Each number is 128 + 24 x the weight over its row's rms, rounded and kept within 0 to 255. Layers, rows and columns count from 0. Numbers have three digits each. The size before them is the row's rms in percent of the matrix's.

# layer 4 attention query, 192x192, rms 0.0485, rows 175-191, columns 48-95
104:153173152105104121092129155108128138139108120122108144114138130122105139140162122178145107131139128123119162133133125120132156082092142129157146
107:122126124126136148137100153117082127109127103095118139148113142112146103093149155130198124110144138110116133143168154104149129117112093103145100
090:082119092119115182184101162135139126107146101160177129161182144131105128095176164117158141108177089128145104146124148104113142100114119108115143
082:134146121153162093145129147135095125185120116149131122093156132129140108131098102119195129101190125113166116145135116163137149184135092112144111
094:144131181156179157117116135133108132124159058142146144109105099108115111124154070108165149139147108153128155149140139120121156135109121109101137
095:128126145107143130131092123113147109113124101106135123120125112147122143101166099128158125128098142165072082126127100107161112149111123097151132
110:097154151148164117153102157115114126128151154118106159102129146152128147109092118152129121135131113160103120096123155134110103100103149159089112
098:121091106129120142125139146133074125099142110124148085145126132125135128144131130112154121115154156105094081126157115093133118116092162097130133
105:127089084116127093128164159148108126117133107129147129108140129130125123122145109105136151121176092108125129137150098116112160112105110131147162
114:102150180158157110121131134132115114144153130114136124149125113115102125143149099154115150111147176157106128173118163137085135114158095145187126
111:147107080116143114126125113148144140165133121075162135146100102114153118141122118145171113127134152148161166163104142141145132088099154152122125
113:161136138112128091156107111143128093129167108119156158111102118114168169134102096058144157124093091119140097114086140111151084139154126113123101
105:132167128136142157112160148113164107165125157101117124137153116097145137131127137120133126094122125127137140089095113126116112073153083158110098
104:108145113122110120154147106111143136142115104124101092096095153185121124108099095129137136115139117098128138108140131164054133092131149162108127
108:133128115074160139104142121143092154130082131108128108140160126090108152151112139103107124133118134126173151104143095147147113162129106072124088
107:131107123125130145128095122140167156105158133147110153090138096147170174127170128115137143154164084136102147091107094103146156116092142126143099
110:125161159126109140162121143131148110096115146146134169138111109139130174119099144120120117132107123122138128105131094119138115149091169116123140
# layer 4 attention key, 192x192, rms 0.0483, rows 175-191, columns 48-95
103:152065089151153134166141120127103147122086111162105118102184140143147067136131125070097149120131165121151167115169144150132121128140183120132112
091:137089134117139122103134153138220123178109112109115129106087116122123134143164114112129111111141117112146089155133144155141139132165156132160117
101:149136165137139144112159130092157143128100146110132131092122108156097117145103098106104087137088131041147153086165131154142148143149147100103122
094:133153129118137124142118185069163135097134099097113089151072132117152138146142138128107131159133074148126097125155149113080136149119108135101152
089:181098103096140144136158158122116111123115141142112145116135145135158099163144092096151132122163167150096090077176120144129128093154095177139126
099:116122062104156073137121111126145126159112107140119140118132110170122111140143156137088128125137145116138118103153137092126147162145079150108106
107:140113132115132138083098119174118103128106092102149056120145106115136152153117141149117134131121163129133142166176154095129155140114157149156122
092:075105101115133081137134127124107121134108156142143101166111082123144115112113162132143124124125099125111126184122134115153174139141136135133134
104:142118101113117143131155137120112114148113112111101105102144153107104141116118116154167140151131135133147098105182128126145110145148139126117144
112:090116092138127121134154133113151124125105130108132115106103127087169153150135127084120111123109135141141118151114099097097137112142156136132098
109:143117101120150102120158164164119117091122125113106125151135111087164098100113137161106137098122135132129132085103129119139110119149160131092117
115:134164113170140131088164098142165130139130136121170135145161167131127148149129157107091111149082114163153105134130121121132148148133117143083091
104:139141128135128132130096119112081171189138103130124140123140115152091115109103138115092124116101154131137090146137115057129101157120137114123157
102:161116128161142134094126132120096107100110117096155129140108134074133150112164087135119120138103127121121143091161116130095135133169134143114100
106:142113164106110099172134143110128138132082159096164168116126117119108115151148131121156143124142121120086100127118120148134139158170130162147159
107:156136135144134111177146132148182159113142150150161121133139186151116090118115135134110132135144148176086125116146160116129111112122109145097141
104:127123121130155115123136186100176096142120114144161097121097129118127097151111130138150126129146141110118144097117135107140151148107160122110123
# layer 4 attention value, 192x192, rms 0.0484, rows 160-191, columns 48-95
107:144130123130152165145106118129153154166143123120109133142127201114132117128157052152139135105115109100131147143125139123074153122094117152133113
104:139124117167106154154149139113151134123129120119146119145141145138134140117104105177137164149104162138067109116145125109104113124141120203129150
103:118153122115117126094130106162143107110126164106112129134113139098108088125147119094119123095149140102124155140119160092110106150125129142107120
105:122176127122090129102116109190159159118113085141142127133150140154117120112098149148121143098118117110129102162114128131143150191144125131110123
107:132106106127093142125117112140147169094165110117117182113100098160153111104093105142079144126161158104143109106127105127137124124141135143108092
104:075171140165093123164120118117126139127113119111111135123129126179142128181134142104160128126090132129129149143120120121097101078154163142156082
102:120155102109134149165125094141119132146135108086149129099106138183073129126151128129113130116142122147080100138111138097118086171120153092134134
102:145138127165084115122104081091146137096102115091174171136170116140148122091122106126088100095153123169148130124141146122195113125075152165108114
104:142151146122105129114105091106152144125134156156153095120110135087068114136125150141160171158140116170132130093105123155100080137157109134102117
104:159162196143156170113140145108111148066144140141087165137095122135161136122121104169153098133122115133118152081143127126146151134141156149121126
105:138124164133122128063122121129149125139086119130100121095139114155096144107154165139200122162125135110131122137117157139110107171104099122105117
104:118136131150118112103121149125130151129157102093148143132108114132154114105066099080133138133166109097124116131131144136213141140080113158133138
094:116160112118134148176162097137120167111126135138129134124143119088131068092151137153144112149117122117157098105135150147134113109121147100138115
104:091066150150140163117088127156144138129141130178122116090125156119132170164060098126128130117150139159132125149155139073146119113121125131095144
090:178119115087155147120123149140122124116159137185067160125138120163112126099106125134131128112142163109111169114137114119111084112155138100162136
104:090172139150150127130108148126110124092094079127167167158121107123129141105156114141148158114154099125131116100109156134076168143133114158152120
106:128141126124105135084134152103117112113134134107134127152185141118114132137135119147115090194099126136119127093114117100114155156152139105102086
103:125117136134123133143121098158153131146097090138135112082158089108147134183141151116077148155125131111093143111115180138104121173119113102130155
106:112086149131134119155127081130119129149136124131125168111174136164079115145159096149128125099159108133155117121139142124099143132082086188110137
124:106114109159136154163185155095172118148148151077069129171116164112166137112132113109131139118114173158105124100101133112121111110093098090114161
110:125125124117104147188114142153121150168080120157090134110078105105102128150143105111119150144130174107134130097096150093130113143110087105142133
106:117136161093144128103175143133147110107164178119121085143159122137072141152144116134133131150179100141149120118125098102088117132118146167130155
106:152116124144152104108144160123122123092115136151112108145168113108156113080142109147153115116137109111124154136128157093145149178141108165136164
106:159132100115135126150109120152171142136142141108132145125115093149111134168140148097130127145153095165106130211135140163139140149099134179134151
101:105177109115104108113130132134158114157095101097118146117116152106114122135107169075125212177171135134134095104128117152137152143141124129113123
102:157134102112106121100070159169131091158104130115121179132133119095062155136104097083145133088103129142116060127157127115107135141137110124128138
106:133115143153129116158099114140106137126095115136143134121148147087121118110148090114134130147102118143112147144100110084139136153116081137139165
103:156162117097150171157095157134107103096126146098140169130162060112131106119095138112147116121103107109109127113091117085155110136166155102147163
108:147159132112145127078141120085108179115112141113146087136135146125143148143098147102135118106153178089107151110159157114135117096129134150105159
100:120114148131140129115139135123104123124118113155184133146140105135162139105075109124141111147164132111154143118134140138116130134124134105144105
103:097105118110143073158107108118111094131122094111157108101145115147098165150085148117114127189151107088135112125108175141177117117134126100113122
105:105149090130127128143141151138151164173131138090103132114123112145168083154156159170098103147095139140108126177155166060129143124133069132159136
# layer 4 attention output (transposed), 192x192, rms 0.0601, rows 160-191, columns 48-95
105:121150139095114131137126157155129075099135078144138094072134103145156138140156122113133082147129121176149098136117145122132128107101118128126154
106:097158134084121164110106140110147132119090114111097160144118109133141104123151155104124083118152126136153166117160099149159118099131147096129137
108:122133149124167157167144172135118139179113138137176103111108099088106136150126125144108141155120117113138109118113130163116117115142110086152123
104:135071109157088116151122169098092117163157154100136132109144118111104135150140112112126155153114126129120163114147151105146081122098146125139142
111:124144137158150127132117190124087147141117135164130134142148133094100155089126174129165102122078116110104089123118177134110127162124124102128140
105:163085105082156123148115163121150121120133119140064085153133103109130166124165094158104143158161156100134086119116104110135144113111099127108148
105:173121160096105132127100139088147090163135145130125115142103141130125120146147135113138137095093117087133146095184122131131168079119102175105155
099:148108129125128090099154114142119147160116122106145155134153117107136083130127128110143125130143129128158148168105087141141148121111104099143146
107:136098190129130122148139114131107118122112091093132171116113156113159164108118131112111078134124132107137148167133122108143140132129128146152113
113:133109108123156126111094133090131095143139131180110130088114159126134154099118119155151177136093100133148140110118127111153138136123169141145120
111:108149116137125115173121131120117131109157109135137148093085151138157132154117140156105149101095128136158118134150056133191123096133140164157170
106:171120107093163130136132118129126119168107158137105115116152119118108139125157125136145138137149149129160144122107175134099133142154135122127093
100:134126141103128133119097133124128119108114132117156097142119084140124120174111136107112139128173094136103160098135079100156097160120145131096135
105:126181141116123162171149081121120098150157130120124182190155134147127134121149093126117124143098122130167147118111144145125100096137146111145121
092:099151150131170148148142125121143137108148129138140144106119183096190108117114088095102122187088110147123110138150150113144151122125118113126123
106:142119117164164149117159122120132116142136136128163126103136111078115100063117141131100126070140142141137152116128134131158116106109104120166122
110:145087095129134105163195148142133110136134158110135136118118156140119132122118126079125119092173124096137084186108098112112115168117109127140172
103:141118148112099110102118120122100146113176112136152134133110104119124119146141113149154112071134198095128120105103102151129140118140123121135159
113:155163150130118119138119107097143090124117113137150128146106145087178165109104123153130160096135151137158150124069125117128152191136125068166131
120:141147128081143138061143144150134135124107124119131119095136136165148100149156141148108121147148111142131109177166121122123110109124154153132118
112:127118129165134125088134134135098144132157149083149133122148115142146154091104133156088137128158131100145111120103137118163132147129113122134095
108:103162180125140120172102097136154105117132108111100127141129110175132139125119120112120094092099149113125175173113115176124134129135113103108119
108:125130123145101119151107117107116121128144117148152148109119138080124122084135153132087143145175153119092119102100131153123119092137140111112068
109:103130125105123103152080089140124098110112087158150118153137095124119135104116138186131144088100150126136150127129126114153135133155116094123152
105:115065098177144134132144144077115164121081147112101194115144145146142131113139109138084125141135163137167099116132138116101104173098150109119100
099:096092166134165144154124106121109147144142128120153128104120145132144134141098172167120131089119139152111126130156171137151100107121110135119127
115:080150130121128130114126160084116077123158134073162141111107146158132088151098169139096120132102124158138131107096135157133156102107155119121143
112:123088153096164120126154138128141164141147155150156132096102178127130150094105142128142130138148126151113113109175126145113134115125093136136139
108:092163162154101115096161138153091126112105134144112121131159094130143117136140115134131114140157087152176113099128091108128088165155140106108110
105:099136133145161115147154082182124138107162160124118143128102147088123093135163144161141124155109099112127164137102138106153108149138145133109109
110:173145070152113111166156134081149159122134103103115113150116126141134143161103115121163145121114146081118104115101129115076103141126140129103134
111:147132170114141143148128119102126132111118102186180146138080152161130163108130099098112134177122140139102147112130107146121138154142165136138193
# layer 4 MLP gate, 448x192, rms 0.0698, rows 0-11, columns 48-95
105:120123103145158111113105126092123179137138112139125100136133175144121150110117152128120139129152084109127125105129125128133152170098137133132138
088:128119116149157111149156083082149116137116143099119144193145166092108094136136128093092145099124150135088157100170141107114181144096156152099097
093:116088194130114133106090091117124111160152121134143158182141159141113109175107117095095106098118134127147114138108116159129129096148143079114132
095:138170130124145176092130138139129145115116104127115071144165171131146139086130134113161103137168129138103087112152136120153134123153094130135095
101:168156131118156132188132078100110116154154109129100096163126116140164107104121113140098126162116146146170136131127162169096147098096130109111094
097:126117134114121125179152139132120098119093074109133125143157133120126113120158144114108127135128125135171152111139124109162085137108134115071144
096:105145096137103118128140119069101111163125129127172111124174162140130101130112142141153110099099131131134131122136122092082139135142136168153092
090:102153178123115157165092111067104096093122114145187122129143143110134155071126086130115157116089129139142117071161135119079127129118135160132146
105:143124177139121167129155136098124136133160108129106166152118123116152127120123179109080070112166120155160189148092111125139152144134097087162154
094:099097155124129132100128142164135147113121096143100101127152132116133138125106159187163143130119131164170144098165134115151148163087128129161076
102:126151119137183164174103139167144137109136182107138130102124142159100139078146126127117147162144084144149152154122092128141128174186143115139129
096:091153095141120112120082161140105119128131098130127093117141157125107137130168107143123127152119210109120138114099155142099134142101130173130111
# layer 4 MLP up, 448x192, rms 0.0693, rows 0-10, columns 48-95
110:135156121087105155122144114142116110133160063125146126153101156130131124144138124143143102153123180136136105120111113106108111134181103082157092
081:115113151158135152136132136175124081157096154114065106133109159136138169160126136116106120092158078150140136143138131150139139139159101100132101
090:118129186119150150146133108140128134166137152116116155122145137119131114168141097133147080142142128156151085117145097123190096156160143120127121
100:125103102113116096104142137131117152162137137084193180138135118109109130188149128112111160149167149128150142145111151147124144176122123103121118
100:105104125124116155102131063092159105091110133133080100082124100139096115117126115100112186124102128138108130149111150135137179119160133096108098
100:120128137163126136129142116104162118125122119058138154141101178167152125119095152137105146118160139086146129143136104117170120103132149113139111
094:107100177099131136117111123180127095109138151134081097124133105151142140109100119091136165129127124081162130115131128157125132112136106091126177
091:102156188125129126147110156139134096080160128111161155133099137093164147101127114135078151143118132133133132118143109134119138153099140129073129
105:082101120116135117088140167194140109122140137171152167125101122147166132119110132110117119136129139098117124132126081118144128131086084158118157
095:108135145118102107135112144180093165122110129176081079155139121137144133161136101151147146153095127140182091077143159095096131136124119152141125
102:126127131129139163142121100103163147099111139141138176141165169145071140133105119105124128090084108119131107143120093140153153087139128111136140
# layer 4 MLP down (transposed), 448x192, rms 0.0692, rows 0-10, columns 48-95
108:118176106119134151128140148132111160103166066119122082142118181132130125104150115115147123166160109116126122122150138134108110147129122109168127
082:134145137101121132149127090119117137163151151119092156119153163113116154121154109095108125072126154140123123174115127129151124121141116126088157
092:109100120141160164136097092063107146139117126103127169161134148138128111136131181131122148129111119143114129166141101122151086061138141144155142
102:117134132125159119134134168110126119135114148104134121148129128148089103142140139125147107120170085143105113156115139121101138154136112110097156
104:121079133155080148116117102102165134116094143147100158076102125138117133154133134111153148083134095119103101156124150101149155145155101113114138
096:115136124114114142151146141102134123137134131129102164167102162134137131080125116144116134131123137084161155156095108091126110130169140093125096
097:132158130087116131148111109163155119109126177139087124148103106142145144133104115135121100147145113101162118099163136141102103105114116088151148
091:096115164119137145144104148127136093063149110093161170105107130101171157105190127166114133140115140122096182142094144143116150154131142121079119
105:080138098148156123122143150166162116116078127100131130118127124150167092114092144081156142124085143121134134096118124122111124142089128166123135
098:118121164103129054116091143148093141096110135102116083139085111169124137161148119124094109146101121104153137103142151090086114134116149152137144
103:135150146146132102110118097076126168107129113129116188134136138163143141149113134119125183093087100097135125142095110122151128126120131098115146